Each number is 500 + 40 x the weight over its row's rms, rounded and kept within 0 to 999. Layers, rows and columns count from 0. Numbers have three digits each. The size before them is the row's rms in percent of the matrix's.

# layer 6 attention output (transposed), 384x384, rms 0.0606, rows 223,254-319, columns 64-127
103:498534508504611519438492497526542548544455450419531483497491444484445442521508544508528514441567560555524427513521503496393540538439437408504498483454479474488507468574488479483508469442471490
109:425493443493397502495476504593515572456477485506513469451473472426516514491535458457525557566521458538505433518522473498527477534499471540494485477461488522474487533463469448517536552564484522
109:469436512479475475466519463425530548467510478494544571479535528517542507488490525525396535457507499469453559436496530550529405426477543494462583478510467438451509628439498560509491543495474540
103:539499509515466585545476450529549532515550417444491538501508497552452490411520474498563514539581470525458527533453463550516528443546534514506558510514492577502461572459482529504495483480484532
097:528483468433485527459497537547501543485522550493493503505508519512488499501493522458494436532550502477451517511557580427576458496480472472470511537493479536519567446562526513500512577461479521
104:534485472478519546562486538505521445531485493564533452516538507565573568524521514479483447458536535508507478535535567463551407492437427495481479571509421529510496595480554535493537515520432450
098:457510447622542461589490494489510435402476577467552480539513538456464509465484551531505545505546431552491488499485513526448544505464517444518480415480474513496474533525512503506515500450531574
098:453453498449466463497414460480502489469492474508531495412517553422490502456508510495470494575451423479468518513536544467428482504541440494526482514524500589463472412544537484453489499554467486
105:455531509489467504543533526453506516558478580437500489494528484516534566535508380436421484506481467454520530462461537503512543523501514506514430468458455470489441525486453516526469452430507473
102:543546469442546495552490523494564552503505493513518445496476539511500478557435488456510507484484472567538488438507462453482537483434534561512568497484522527462540499469578475449488534496458502
098:522440528505533478477459506501458505501592432496478443518504447510493542447571507548613558440459439493465477506515492553468546493486563481580534503491411560504477502458500587510511481544500451
104:439538426469533444532508516469455537447520501406526424562486473556515469475489509473543489466523525431496532464371513469513475504495502541522517527467508540409478522531492509475440534522508456
105:523461513496451494483498568583534496520525451419518503562501508537526512521512509501432514508548540498460524559463508488546519515508531527561479544488494487536458498575507379461584566484518496
106:493495536549559536507500440449450500440464470558513562493464489455514525530506488506483542504475488541527587488440479421481528605560463447493513555497517496464552484477481481453506513527466551
101:524440450455446540574549496438586503563518468499551526535490516450514555547505541528551479498534546519550487522454539524533438549460516532529513481529489515503492455496553442493607540546549521
107:549514501496493575484496512504430501532563476546473480507509516554479523535492454523533484508551524522452535438554559460470516424501474519449554508496490487467500529469515562443476490529523491
106:511489455564551480559520473514432473534539546480542497509506528434540513502488497476447498506572440407420490503515487486525495424493547476577558489531558600542538513498461520442472470523471508
110:487518394540480429555496523498578570508471558515509501530432519474486501523472475572562517450427473448533541459488509452505511538468430534473495456521510546544503482478484424526569461549471577
108:534393411517516443514582542518510496446492535495528519543419488489540497531420568483488486468474458509515536505488499478537504515492458442487461498446556525477504498537519498426522469374520531
099:418446486499532486421466432469463490408460500462446491501506448473423461506481492515456495517439518483472516527586528485516504525512566520462581536554578539520523434516484513504480458551490415
102:432516480522507523486505455480471527501413479494488521504496526479503453485516529496476518475465513495488596520458473595545508461487457473527550456507605486482508486507512545511535462431531429
100:470493458544508473510478468535464525497469424472493486482565506532441499499495535526488527492485507509435504560545457549530462484500430594494496519501538489543469565556398510439450523522494490
106:464519473587525431485399539551431440465474521484559442520540439465502524438537420520503486470545448544453518519484531399496442416495518534449500565423448548519500436550502562514543470559487577
100:545485518508492540446476446507506509535526525504453465469508519493563453533394463557474521497552392515456587520495518497525499576561486496468504480460444504437490566477461542491526423495485498
108:494465462558529492444499513513568532544476483481466494503514491530541441499453492506567473476519521471480479498544505583515442457490509547523462479501471454485477494447528482510457495500454451
099:466469511514473538527482495568548516501464505513534490547570498498428532482526511522464488551533487479474460506500528533553544549533522531480580440473470481531558515451511482458528524513573488
106:542517489584593492503436537558491572462509461518520551437489565432438507500530460514539501499562454458472492542544485408450478511522437501438555453577461505479544475495482521480461522476459544
098:527499547444524567530428524494540522479505526498509546517543505479478476539456433538488566482523428459525467478522444423485454554528450558511454543502486523495501483545524470503494482544583473
101:540532533400498480457475495481552518478564570530426511522483518498481457569569460536474580484423493574494478443402523573474552541447436528474530535487496468610502497471447489516535520444519526
101:477514462496490517511497489583453458416482527550439478527476430521549514508547474588560532482454575465488510434549442534557511483454560502493567527508512507582525505496467514542436517568499540
107:512461480530495542490459541442500467473515455437486543555506470518486552526474565562468560532539500598517487456490504461495508426477452456504544575489501575477464464513405538458490583493451490
101:505408512555578523436583514545549503498492533488526508547491476495570460496541554424488531420492454474551464522507516470470467599531457447484430509521454477514521467549519508409465526459512542
104:600481502494495506478486499500494431516463569549572484477519459531507488572529497501465443442534488557472460465448462495409443473508596456517524487534537533480557536463445495422446456534535514
106:506578490469512540561474470509421424504473497528477492469454533500510525508490480466506479509472536551530484439536417491507467500475538540508576498542546524541420500424468507514454451566475552
103:484473490546461493435492550451547508561471548517495539525495448410496467516534476497409500437522426450520483558520523438462537488511496515474460542446510525490502528571523461470529487485563508
088:519486477553474470465512445514528524485482445538494535503539547451507433512489459508545501492502436486535476469526466419539407551464536482532490477520512549546484519491468454448569538497616413
096:467476517520448512558410540541433503555560483516475443512496491493480525467526520458480528408503541494444519480513488599499526503470502498512468495510460500501463537441514495551484576503549477
097:467492533549505459476547465509543477440453497468532521443455500500455461539509502458502520444512423433503476462489531526463538556517537472457533445542543511444546474551601447484471499431478535
082:521533417544578565468461527531489488506453516481472473519449503455499520558510382536527498538482487527479507520474532474432476493485514545552500506440514476463476414509504404473490501491562505
093:486538575543522495503503498518481498488499525516503536486449426549524491566485454494521441494519512500485501455521510528461448452455519456451524423516447501461520583492516496480585354486468430
095:494520471495512462475566503477512527444508482532444460465496456525460520438510561453526560528450501504532463437535508518476458550525539484472573512473501523542557538445514508444508481497519468
093:481509488492506452532472464500448470533487524523477486505570482485435562476485550423552550515477583475517460550515548479530495440503466475533456504568516434509461537568441428484487486466539500
089:459480517439487465423458513461509610536469491512429475488472512473506483488491467498507508509550502532569451472551528477551457503492438560585550503559506514470440491484467494478512487471538464
093:497440494480507502527509531521483553567485451614467524448456493495534492543436487472521493493485483476463492557561488496511515471520460510508521483488513494516504500471506462494469504448480545
092:533482536565561522484466550472528535499412526541551492460444541467511468465537442451587465456530446594531495435478530470473507534575522539472460480612449535546499465466500533489440501480550476
083:466449474485491493472491558458470511551522504516473452539504451528507581494504525501437460478486449553501530476472558498514506416412528509520517557591459541549476482463476514469468487529557523
086:446531523554497503538509498537449508529510505464403530448417538478466516454495482479481490440540560463490444532511435546524500421490483515437574549479458509444549549540496562468415526473448527
096:529537540463451514388500469507542473484455469537524499552466465418509463459576477516431512494454486441554480501409540503528557561537490515484462470526491492449540487528493478528465423511449464
085:507534584537560519456495563493530483498474510477509510488501511501513443459465489557548548438545557546495518514581530584445458493470483483495456533599426475508514436566563529492558496522492503
090:517544638507514574429478518488575469536509549505463521476518512521518490494494479537518433548496375507473553472525466551457479565454503419546443531504445548511462494584481432455542489506476449
089:468487443527515531458455470522540491471482524438543499536510547519362393496584512534536553471513514534549450527514518434495519467497452458523530447503511518551505475472509426557522497449456456
096:522486527570560485519493471585500450510526490621523538500560567539522480464482388481492459492501453543554490475499503510444502485521502468468453474478486449500467555487524410524552550477531532
096:410460558555460511464477494491475496514598498468548497528583470519417523517543565479513471496520557484530476460478473518501509563407569494490474484569486497491500473496453447493547461562462503
094:460531523515513499513527513565565489481519513450477569507475487468520459453506497484532457492462406444496515509487630482471483527508497497453534549521487548554517454484547601459511470546435507
094:505515461532458490541535562466493509438540468478491492497452500493505448537445580504546531548496499495505440460574493466479527487542496526527547480540499531459518564459478548483482472419429525
087:439480474526522465539490503489498481528406515487498599465481542479468537502478552443463467502544546441468462425474471560459531419487486411475503475536510489523465506481557516450531465483454513
099:498557525439545543570561469515506416492465512441490477485485514413528512473466578508464545503524457477458416460461481466475552455515494479511494531466505412511465571576518556494509536487493568
089:484506475499491446519502497524462447508520497515511457534552507412526478486480411465554549449495546485467475543540527469449476413426507432504478473480530467538456460501539446517482459507468516
094:524433492506471479484589463405499440543522545525464432552546560475435544456505468541498524463439484512513473460498563491508509526529554455557409524489623486463546543446492523482503463546574490
101:480505442449468469607512512484440461476517452480444507461509502510466426421500517455443550530489511503468489434518459496498422475509486468433508519454489520555478479475422467554546491450524483
090:486491464566533516539474457525531593532470503480516592472457537457539440488462482441520469495497458381411478485531488537502516519559500524523474521479419470476516463463528527473492478560505562
093:511487401538519464501556442420483472578514536523563516495488435414508451433453542498423457531499465484501506558505499503501506554561540489531460537541508450481519452454496503456595511472570520
089:535504499460485501493545500550560558476490480593510439582515508491541465422533563486474521492510566477531546516488439539511585517488490472524566418517556417471517511540517490533512454586507582
090:532436496444468462468619598469461470439457485531487452465448512514495463518513514551493445539397481480471527530461502453500509479527552459526472487529504449537459411570444494475471478497529551
090:518527509463532473449472499536508556443490488512454471433513523557551413543464509493495464554515497529474524540490536513570448522435520480489511454531493498544522487493515463539498493472501413
098:457492499505507455493542488547521569467529481454502487518510522542501476524541498526506508533483451503490555549364515578452485463530476599484493506531563501474569499426487474448584562485495463
099:507501488445429516478496423504470476498567484508457507483561482530450504455544494433586532549452497543449492446360532516535427499563499513518480480557506488520498471473475481516481598470489479
# layer 6 attention value, 192x384, rms 0.0578, rows 127-159, columns 64-127
102:463418555475569485524507481429534550508474476507504490532523538505458582496525454508501546528450537428546529501537484430529436447555467579531563532506564518451517439456461485517518573528512504
094:474487523459527521514549478487493471558584491543514530546418493542537480469499530507493492471507499549574458508535607544487480517545512515503521464487535490493543523513573510501436484531440525
103:557556505485508488390451416488481545557544575506508521497496559421496522496472533522515480507485443438532428516450428527466476490546480531402474473442500471448472471514542477517445489516531563
111:445468418472424554486495522474536526433444453479544543513536444486515453462479546540460439464469474475464509494571538507516448513514494515535581516558433492514459440534484555495454549539514506
095:505473486502433429435517513480495506549536409569541445440444453529522471484481510505420481423484549535512470476512453478511613484548500502533466498493442496525499544517454511439624526494497489
096:488473422466509539462480453469458517530427478455499439515540477573497504486460522501508537550588486504477500425556447448622419490474475577471565428522448574528459496492502484558497516555539565
109:487517451526524528474535527497455415520582486504517417526540532496523491535549558459467551522536432518471481510478528502520466455463491482449525527466410500501526456476457525471512505554490431
098:510493469547470484512482414594509509461497457490504466475538522491481400477551585513572499488502483448550429545452359494514525457474519426525495492497500514473474514486575497490438543517495495
102:488434529492487563491487452473508507491541455410499521476505497535551480491503491473434512528514498521446468487546529524503480573474479521488505548501514485538524525570467492478482505524472494
100:470489502521405518454495475513463462490561497517491496527490513432464443489540479487505533562457520518541533451502494540599524522548558527578430499505533508448520537492462485476480446439570522
102:449474524503389535556515487489509478528487531534446480527449498478464466493537565520543535525421499486517463508443510485445491491463567434554475481490580537459516534451420600482533478591506398
103:492540515564493520477538494459458566504480521484520465456471500510442475542500446466476535471497504442430524457494507507593512551524503524535483501440431513495499504442568541554546457449370535
094:527436496505462502490400510510439553428489481514457493537517398526550493462504477508412493520423465462486485562522496467502476585477491495422506535441509490538489582541481537503479484497435516
102:488498509473549479496506439482549448560472539442517533499500502539525486492462544478457469527487522537557536485446508480464490448468524539477476542494497516519492541450565569561475487522511575
103:438568445459468468531521511539484536519457402514531459482473467531572467538515471504514437459477472508518473536482554493491513491554468491551526480497513477519455462486510458532459525404497458
107:450494502421517409447510581520441506475498476457486430454612479562541482487488431477473537518545541463476486481525541470559565516498576518497503492467553508494473450541517503517518557513526462
117:489521524524443494539573508485484529444502449550531473531523473562488471506464470508427454510540503452466523463546536472470497571517577439635453539549387514472553505512531522490527469503467487
107:451491434491484532497562448475442492553444527542578480497470451618464442472460493497497478504587435500429550496532454548502482553477430504601506529506441521465505556574465513495494508444530460
100:509466455428505519459490513545522491508495508493506504518560491498521446518507489519508525491547480457456526483503535490536451434483466459495436548505507451469550513508565502582499492444523583
100:433467475383524484559539483485416575443486561464568484551449452470504540438474479489499372427515474532523460542544494477526487527480517552472523544544533503508501477481429489474506558542483544
107:460422506423491512447571519375430439481466483459529540493498609558525553538505543474492457563526481503570493496533576559571515513457519502497490529496478549423469501496421570498458489448520509
096:553510536454505474524531443451528508457494460534530518503449457442540449462498500494495560458476485436575550448511527461459501484488506460480470491527512564567497526525421455489461540534490467
114:460436557477494507516561517534447527516478382523483584444412454427488557493463479430463532498426477527486506512451476472445458552494487453475432478544552472498506470437448481439481552479471469
099:514537479487557437533544579509480489498511519423552495424495415559522520470610510528494443483438519470562513529546529443474494498557505510461484490546443496479532516395506492518467494500519525
094:436458562403541498507562624510527561465499538452579569500493503497551437542477518505464528515579535444456453478530423463524530501447458446548457507521459514466489502532461557540547528541561507
098:483502454525538508452500467448460510458503541501586474544483492460532516441488456520513454558473473496549505485510432514383584461522530524577546418423538482480498439527557497486461470546458511
093:472455538501480456416522466547518508504540524491560450495525479532467573461469426440420502475514519468438553510570471461522566533547493515502546519471495470534509512517525498546473531527451515
096:501488520444517451480467436486517484532521475448457518533480495555520457530540451491516477574518502523456432476523483407561557468520515518485538508491470445524496601558402478541567549537495478
103:530497500507538526515406510449481460496469531511485544458481555495515477511511450461471531547465462501512503489520476516436486507532494510515480468481488487409466496442490471520468437457508554
103:494470483477445508515530461468436491502492587493538561483514500483497459436483464460521544460561536490521499583579561528462541439449439550497578458480472577512542522452474493540540557490486500
102:429499445476464553518530446520509547556494513491509482522495509575507429493485476552497483490531483490575515496468495491505518538531509580526506473483546512567474499448544558504508441502464494
101:558397462435510496502545445503524499475548447447490477543444490529465534495501442473493487547492580517481532480548563472476505524454519515474461506422428511497506492534516527558489475446539593
100:452477496454518437498501524462539391487435548514485502533485545542479526528459582509469503549503568463518524438473476484441507498535562518600462452500567508410505417479511413457430510575455507
# layer 6 attention query, 384x384, rms 0.0666, rows 256-325,352-357, columns 64-127
116:480500491446471520536536491457516576494456451530527522464498541556505591513469521465486520482523516466477551488482481449478494461483449609551512504499479571563489562476476456568463484550558524
093:500550524532440439504524460462510516539507593559484532510541494439443469442522460519500481509480455513490463502497460477500495514462579468525507515505506441452533520565477494563495472475499545
106:505466477476489467524486466491549487509553548454443569472480425519513506508426507505471586449505543464501507469470470529497449525489476465494439481466537553476491484540585514470494498423507539
100:462501392564455509534450525516472561532546479496501520477493484456509523430491531528499461473443444528490443464532495506544493456481468528491420456536549520390480543467503451479430557535516507
128:490446457475503529550481422579466524448476508478463492462535526496442485414539539478482506458554416499467520543461479434481543456408451589488491468446566487468512469529460414535471532573476468
107:510484500519520476508527566496567483569508535402525560516473461482507492479512461479547569454472516516447429438460498544477480570467541460509496524499496536475515505525549551476549481415485438
094:487533523534481555545448470517515515547491457442522449397526519489525438554483461487540492548504498494494509508522452540454486504601467490432550558540424564494581487502508486509470457561509492
107:518487503494489494465516448495510497464536554509446473523468532522567507512565491522515461458517502538496488506455457437534505565523559511466432521498595575506425519503478472538455435504522496
101:517502561443500530587430498485533500442489427523539420481520572495509504436562539582536555509519461537454528544495561531508553446482555506543457487502441484519494472500454533491463486539460429
104:502470563461495480443451536503516597432579476583604479519515453457516503519392502442517497476455504480528440605532436517488487547558502461499559486545459493476505470501494541489475494497427458
099:445446507503501587520442481490485520556422544557462497526472509483513507504543493502477572543570486527517512451554398501559503418487549436495461551517570545467514507453452499571502501463490506
108:475467543508562499501504522522545502456477547478518500567505562485434540556494534512496472531521516525478435533517485522497510475495521440505496506449541550520499514462526562495505544511479533
104:496539486547517529569521550455495509565460480516515454538482461507491523490521515513476478449503541497506584428422457514503504469492505463518464508557522526542430445502486470485492442512522507
097:478535509470508486446530428475481515477505477520526536454457499562453525496470537492493472500470479472554527455467475481477503505497511545486559437517492539489477562492475454456539461484469514
101:456551454491526517527543541504479568529531507525493518582518432527493491472544480513475417611534523525540474541464517433528507551515530478550505487472497525567472473449487536512493493565481457
112:547527508477535586513422466514445434505429478488518438511472515432516472514493508520505474458526479494433468447542440465505563489494476454482523574441438469514473500438553447560476522485550458
097:449524512493497478495488430476520544489522479461523542507489537484516481521542470542516439553522485457522549530543437553511458506550506521494503524466469496452503529459547453498567451490502408
109:556551512466461456458494457529537520556526538437482499479522454528539586548534522562397476514537529455511474469522417515512576534494490506461516547533511439504528519527486495537365498504477525
109:493523504450487601568407479452460522562479542456480523549537492485542448480476475509499415535476558417504439480458471620513497511460537468520523490547522559523435532517453472530467501549524464
099:490526465455565509499491513495492547518478466449510502499463446494519512510481475544555506551463475508498467501477542447489533477454534541502527616492506487531516529476479512520500510439430531
100:533488489538494524535530477494531492526507490447572479508563443523520465509549492525516501470559480429498480512451435522444464493518471475587474561476536514596471480421525535533516511536469529
108:467486510482471486501537500531489515501419473553502573482509487539512480505409410486550511531547452568486482519515446438513453560472456483372528473517501520460473450566521535428484477550475467
101:482541552555464488424452472396429503518531519492564521533584449434550529501478475550597399484499500490596493572401492481528453525472503551524498529519516453481507531457453563537501473516583492
100:485550498518498553578451451511441538443534522495546498521467475444471522458506559546492525499492428459514517516526452458504526445517560490532474464497579529512465531512574546482515537503507548
106:457458519454429466542522526471518509530468534532563547552452589467464526559544553558502518522450436541518554544552548538482549477464423463512499538454465476548434481520462476506475491423491530
102:554494519529445468517485481473546506515432480449493512456525471430508559502491585495510506470531496513528560458445526556506456459526488555429500502393487508537508531508462514465515512514504418
103:457475448487517443541477554472524556549489532506500495561539420510504558503527483523525469491493478470505461452503477509473542492484424501468527484445575411465543453451453498524498474558509448
099:503515542484476537528531501504532559526500547472512513464503513425537436508517510477519443450542500481479596479559506521435491522469502514470506502550489444499579392464556465454522514525513492
108:479586476534602503553547523549549534530468519542450519517486542485543522457459535537470530425519500476463522481443401428497497464526484553436518473523483569487529492592591475436477472462445544
104:499442516518517575500546549458527561553474460489492486454509467564534505472556550472541431444490560462509529500503539445434501474612611472506467590478557446497489460452417534527515547472511476
103:433436525485532447525538442549466518466549484435499542529488561553501503492452447521473520524486448470513524475563470526532519513567540491514458405503484473534462443548499447466480519549418518
101:445529443504410467528478537573426523457406540499524545510464499480530522512513566507561514454494522473562413489462488541552516430479489526503561568537556470484508495516539523551522396477477481
113:519493448541572469469545478499498466563548472501527415506517538493525521477565524455494515530464500472435449521445469522548481445553487525481492515491515535472484491587435429525455573582525534
097:505497508457552502545488489478513457493493471526506453494521478402413471499479457530460481514530529505488453460533539543527512535414456483463494540431506465555532566488512551507505559462542537
101:485564529447405516571500460425491488532463501398503507478542514463500458493457571520480560448578477488455457545505484492471502497494468542562509448351530490421452538476548457561536510440545494
112:549499463510473445496496470529500507467456549479459553435479490531522517470499447475506491542500463550494509542476525507438485501522537477468471513469467477448464472488501507514499520436506553
108:535447434589476609469550462523507460443521495442419479483512558572442488459454477546524484504544521515488414509447477452496494464449520498520541487534526488513490486526538553579561553515499471
105:508519481568472563512537453456522454509500517419485488494483450470462505510449483500520514477540476480536475466554489521506526554491497515552556511419518490497527551497554491552476490506521466
095:486491624497544532486521526518540457539463549521491552540436456526508493491459408522437487495480420469520527411484498562486536475470537574464519410534452532459547524495542463529567423477468447
098:413526553501503440504516490482444530530564491531555593550520504464547532524506492540532535477530499505451525484457458521486508500457418562490529497467539520567423546582483544443463538564549480
097:471525448467517510440525490427527543562526505553508515486486504583466530499487468496454511487449475518534478512492532477471518504440513482489464493444495477446435449555517467498525499472502480
100:452523526481460574512539528496470500480532571495551474445453476491478508491463508467519474448497530456533526451508498425462523494494512492458588518475486520511456476479523540517541438514484515
096:578525490527505495516531518471496401538428519459472526453505480481510502500507515478485520514530497518494520482542498511518513499475442546420450487461501494544436472536510533534481560383480530
093:546478519546510464462561474480482479555485496487468475476529460428434449479488493462554488499489564500559498533468540483498537516462473472492556486534549517488381459516489525503519490468469457
099:453465464484456474507470507489447536492389449506511508513474457511477441458457540477473479543471456495448479447539595524558432473497538458495538494555503464523488476392493464520533506501483498
104:550587553386435488539470476480538578525445459497551458520459500420474508532552538471443506505504470519466590505538471478450501516515526545424473518512455569496476548471517480517490525512495480
098:550572518519554439516482521570497460391495521523488476569434534543501563522436467454465522512524498496509490560441428430504539543440438494441489458426503444498484523564481493511429500546450492
097:501450414499501451539482533440471520459571478495466486486541450504536481540576503440557510492416529502492565504489496550542503536512459511515432511469498553520504472499473518438499442492463548
102:463508509486540597532426540554518471455500544446564543509545535532486517466461463486557399500485454479462479474468534452466563484545542481501526502431479524518577468536474489467486464494431542
097:484482512439462447520506497543550505544540482506527463469522517523591523483473510417519515484600477534530489503502454480520566470510528490458539491500531517459561458463463522534482525483519499
097:516495524529508490451520528492548535528544559461454546526526475519454521548526558546550508480477476453450514447507551472432490504506576467500543421495505483509516491542456579494464513497499511
098:557501536495526521527525534480446523470479539482533515483513561434496547505499514529448511466508569483523485419463527469487519483497577480511487546517485541492482526426513494535449533479571487
101:493424494499497520433484477456492512483551481448505448476472527510506489539457548492519519503492504464537512465414529532547470483431431465521511594486495461491517500473485508469595501494579503
102:515456536476526536520497578509437497441481509550474488538550518429538497560552475484463527477538546557404507454479406451551461532473494544471572535521514550494496512522517524420569452531547520
096:520498481527503490529498528439502469498509491568520578531450514565464478544452458507577503485537524411492426536468544481514490529493570584549468516458485510551524543563578527545507522486518516
099:507538492461461450435491564421588491519457465542486485471440520485562568516432471528423482491424426600520454490450509492529504477532502498526515462533503525489474515533570533505475507488447537
097:461469426485381521415553517579583511514530497466430488570482527572583570575445499435518489555442528502569492571484435544536545498497477420462478456464522518532496522505459454507529504488563544
098:538534575444500457490534572602472491475497498402553469519439469470509510489493471493512423612504477514558500476518516513523478438468488537507567429602535512507476511516504528496499534406551480
095:498477436440467504575540471487500507474438449500560516495540450546482484520501507559514509532401568511527509546507544532541491476497539430471451482446429514487443454503479544495441466488562437
104:502424473496479539520539546455501527496526539544507460470516521522501499470505512499524533493509438463402472490534597498550520542539491467536472440508517463497587496462585517457511586511501468
090:479468475550571505493513488586521424494499530535473518577497474438432500535501483440506355448521507516492490531530547486476534480538531491499506511492477452440531494601498537449477552500585520
098:481513510521535515521510455539500555474489452515545480538424483499467453511549439445500488499521447433457518444521511494435508466474528473495477470582501502496530467523504461536530522530489533
101:467482540581591450507585449517493464607441571442496507473519464491438459521521480505541560487503496469528518483562514475513497479487563476460491468443470574516518467495515535446502543506540466
093:567567484509432449447535500535454466514553578491458493514452521458466456504473525441460439498505436437516447453493486519523522462461461531465564493586530463493446519527515521575538483522526532
092:577542426461474478474516494472546466486538539436464555439535519525472504494480481521509510464526453503489462501462443524460491466457536485530483468518473564476519527532632504606548538560430559
103:489481588451393484503427465516471409518535497521524378531430560463581503537539548474547485463524490547497635525637549535503510520495397416564485532467519507411570542511526504476478544481538465
090:464451542503536528488542506489596509557581459460543494470527480547464469488497534533528504511443507457488452585438506496514516451420489534460554541498492448553495533447568555549479421454529520
082:440421560535538464472421516475507519573432546521425511471484563447590524573523461485542529535533525504503518494535529489520488537438438508512419544570537501532425497477467472480406502491418466
103:490490457548515502486524539555494461479562538529470559501555466566474413513513508500438509549489526498517466484467499496425538475524561517496524510508506458534474556470507503438572438498521464
080:493474444462523524447578481473411498437513511451506498534564458479397482472474467483528522515476495530533480511492442424511447573519540454480468496558546481509587393515520534526559534527458515
107:533533458549515532580533473477538543527553569405514465436520426549470541396578461442535497427532445464472455490509483436499463562538577522492439498520515446563619517575522550507443517501520491
122:529493477488516471429443454471419541509519490643528511463513565546476541488546500415531498578485424458518529512480430529488501508527445535532549507505494491512461481565483507500471534524441488
108:505578491501471475518544527530544461518437512450510572511447426467478505490523451524500364500492597488522398506464532526515499527524488503482488543550548500463540549485503494482528427460543572
102:520489496560492491521527493467529451449480421537548482476501488542590504549511554533484532511529483558499541487496516401530535563455541500543482458515490557469473430448437494554519518520460507
133:458492525499470497478515493461566485451461430458522492550451447501502404508436474568526503545542593477484480465552600485493525484498575410499516527484515515470513512455547561457545431474536507
068:551501497528560418481483495469503513449502511492466493508601535494480469502583413555513557434508464502577476489507452451523433511465516503538422490512573472544491551528443547496456579477477502
# layer 6 attention key, 192x384, rms 0.0676, rows 128-165, columns 64-127
069:550520516525472394439509449488517536493544466453438430457498504466525427471446562477489548510461508521533424425523433470526449460530547451481531492586519507511513472519499470487548507452450503
094:538509477480458539496424479473466449565574513550499518569508482531594550492506488576471490474551489478470489477562477477509537449518552542460553525549447545570477537390461469539536407494465504
083:515524512581505543430467482535484528518434502565452482531430523530486534422521448527530487482493533440486516576567524580462473444515502567505543478528494511463446463431505530497554539549538422
108:548493454477523529549469495449529496512490474467496486516585507507520502490496489449473520523472499488478537536470485409462500461486488508453488555464491454557493439492525442485511470485488436
090:439424457527475551437471507478490510557541547547501553478492471557480604409552467515527540498594469498489482514535452545544514461526496480517529511504495512437480545467508560509509502511527570
091:494488514445512545522469511460488405514565528529565531498576463487497487493557549504498524502509473502487482439527435429552543563472537425539445502472443473523501586507457495461479430441510618
120:487468475458447438475477549486470559477479494453525481559516531547520465515541511483531547513461507496463552524511536526551503538522446476510459463550492443504541601528512459477439528505490521
104:439439529537531518500442502547532513525488524497402479534472543515473481439429568463498541501483403386537516508541553513503537516541512544503553477497460545500545532560506465505519570472526445
102:432438541542455506508506586489505575527482437434524519436487484419490531560455410514483463577511506553510453459443489517479497488514479521506514550465568465574480546558510468499519456560464593
108:442563427475475445520553528477462514497572446575495592504453456584463474499537535416507472504490430511469551490452501550479405482521525505511512487491554501512536529503550501533532519573526464
101:554515496511449490501452448448464464478489540521572493535547528535478504487534515529543490510436463473536469599500542446475551535479459541553492447462497557492546498487550450448493488579544513
111:492487478486476561509487433517548578455468400533478507495543471448459504484517569471502541556491464509531485467503495496508565493470512548435522459480498483455525519470486423501485497471477527
110:486504539567576441502507475549445419513494545467590507472545475543403538499594556540442524504542526527439498541520498585470528496501394586466497508599441501460571462494485538476473547542490494
105:561445499442464449524464501561462509473526491541537553560517444501529521511505556489484493523467467517513483534532499502587468522566479521461537536475522507509477551470558506541496539470410592
098:425531582483506425460480561533509422445428452498501544522586543456462485527443439574530466458482531552503501472433543509603494496485531541551455480506481519466589462498439510521474439490564505
102:495489477527546515577513466455504482534556518562498561442529457504493478522525555455469541530489549528508536497378545502514523506422502493509569504573544544527600509480469499543562522497518426
107:535496526516515535525505518478510461495540404475510552492475454513548508477512577427481488487546556501508491448518565488533482499429538513485551519459507455482395539538493541549522527486541526
109:458461475568617497510521469432463479500470460498490490573516504431426545454439481464528515455520476514474548555485547529394586438457510442497444456461454528555471534512522545539583471554486441
110:505411469566489477489579521532506527483507512499461458445473513483532507485469510478460564469578465477445524492535551497600454529484453525468634488485478489486464531501471544504545510481477518
102:464442472538491487498552535551462456565500463523473444483473519527439438431578522493527493531541452513482512542513482528537446476544501472460474539542485454532604537501594516536490515444450499
099:507542472470507523425521437520477427494421539505505559504487557527505534398494455504532525447522463563557577448490539521475529547516488506514523522558407520447521482538498490497522461447449504
107:531540474539511524418492472434536542437520497388519490538473516512540516550532495448520448489470583486474453462446484480437508478603488577609438460425481474553444475495445523616545477558542514
102:396512497510527538436477552513486441476494544493510514488531524505449464505518500462501515534473476500468525565470455514496426492559532426532486430533550531518402475536472441482525479466517518
104:535509494543520443512511494522468495559500515563500524544546544441524520471490441466460512503499540536509529457589537499521575487480447488460495529522514485535562494517518478508525556489512438
103:471404517544534476527490543477517551531534494571504481504541490529509473463451546488490494546556456551474498451459496525468512460476451489495499524509465551407493478492463455516614471510531515
101:529495495509485494482474465513466480503519447510523543417465491497518456519450473559458442453516548491486473444481455468476407460482504477481491474541447492538512495457474542419513466492480517
099:497475485503538541499487488576466447484488481527488467500421559548505516509437561552458509566530528371536542576457518437525538476484489507555436496519500488516449490459502486512566509532481524
104:515527513526512515548491501558523461590533502516502485468465485483516579475533457507521529456408573511548523465487545546507515489533462454506510516503513516463522505471549446459492454493500501
104:576573465541539447523474472459485475557527454484551480520535469473519472475421482562514496523526477501481549525540510511531519510476504447463538485558520451560487528508454474519502495396527474
107:515457472448521486478488507558594487435521477461522498519471524440447552587468563506447522473543404552484496543528509519573423547477476497446567525489421552453497457424573556498536502480581430
104:497510563519429560506489434449498539518568514524448459485477530492515467510460516501548522527487487428527492469500556622445466535490489518451469485512628546463504499460492556458532403520423488
099:457477518466545481520499539446588483561525538478498424546490511555476489508521502524482521509581544567418507528488523476438499434482515535509521512451522497476470544531406496491535548535541567
090:517512495467463475487516468461400479521506474566532514527515532489590545490524439523530441483516486532516538511496493484543571540457509521500462513451458480506519516501466530571505461517529473
098:447489522545468436473464542474567572546455492520531522393547459473555524409546517430544462528484605512537402539491484543467488429424490458518501463449497492478485492551534508536473555572536545
104:512476498524511471531475493516562516542452518504544423443559485505531497524525499438580412459521473519498519510530519492518515511461476567488489480494454463426502480565481433490480605483446497
103:516464507503474458517431470597475434530484556477521492553455461532502538462495514498526500478526444465467577533541537458446434531517505513492535439569505459532541458495530509480490532517421482
077:491478555492491561534501533519497456502493492491485542487549504477460531534481556589469489408486465516489483513528522605529512459471498509424592497498511548547456502467549443533539476508470510
084:439494549550510550536443527472392470476517437532457523545427542479558488582493515493477568463446428524483565429480528519545583478486480527459523541527511510557514589481472512559490514480542489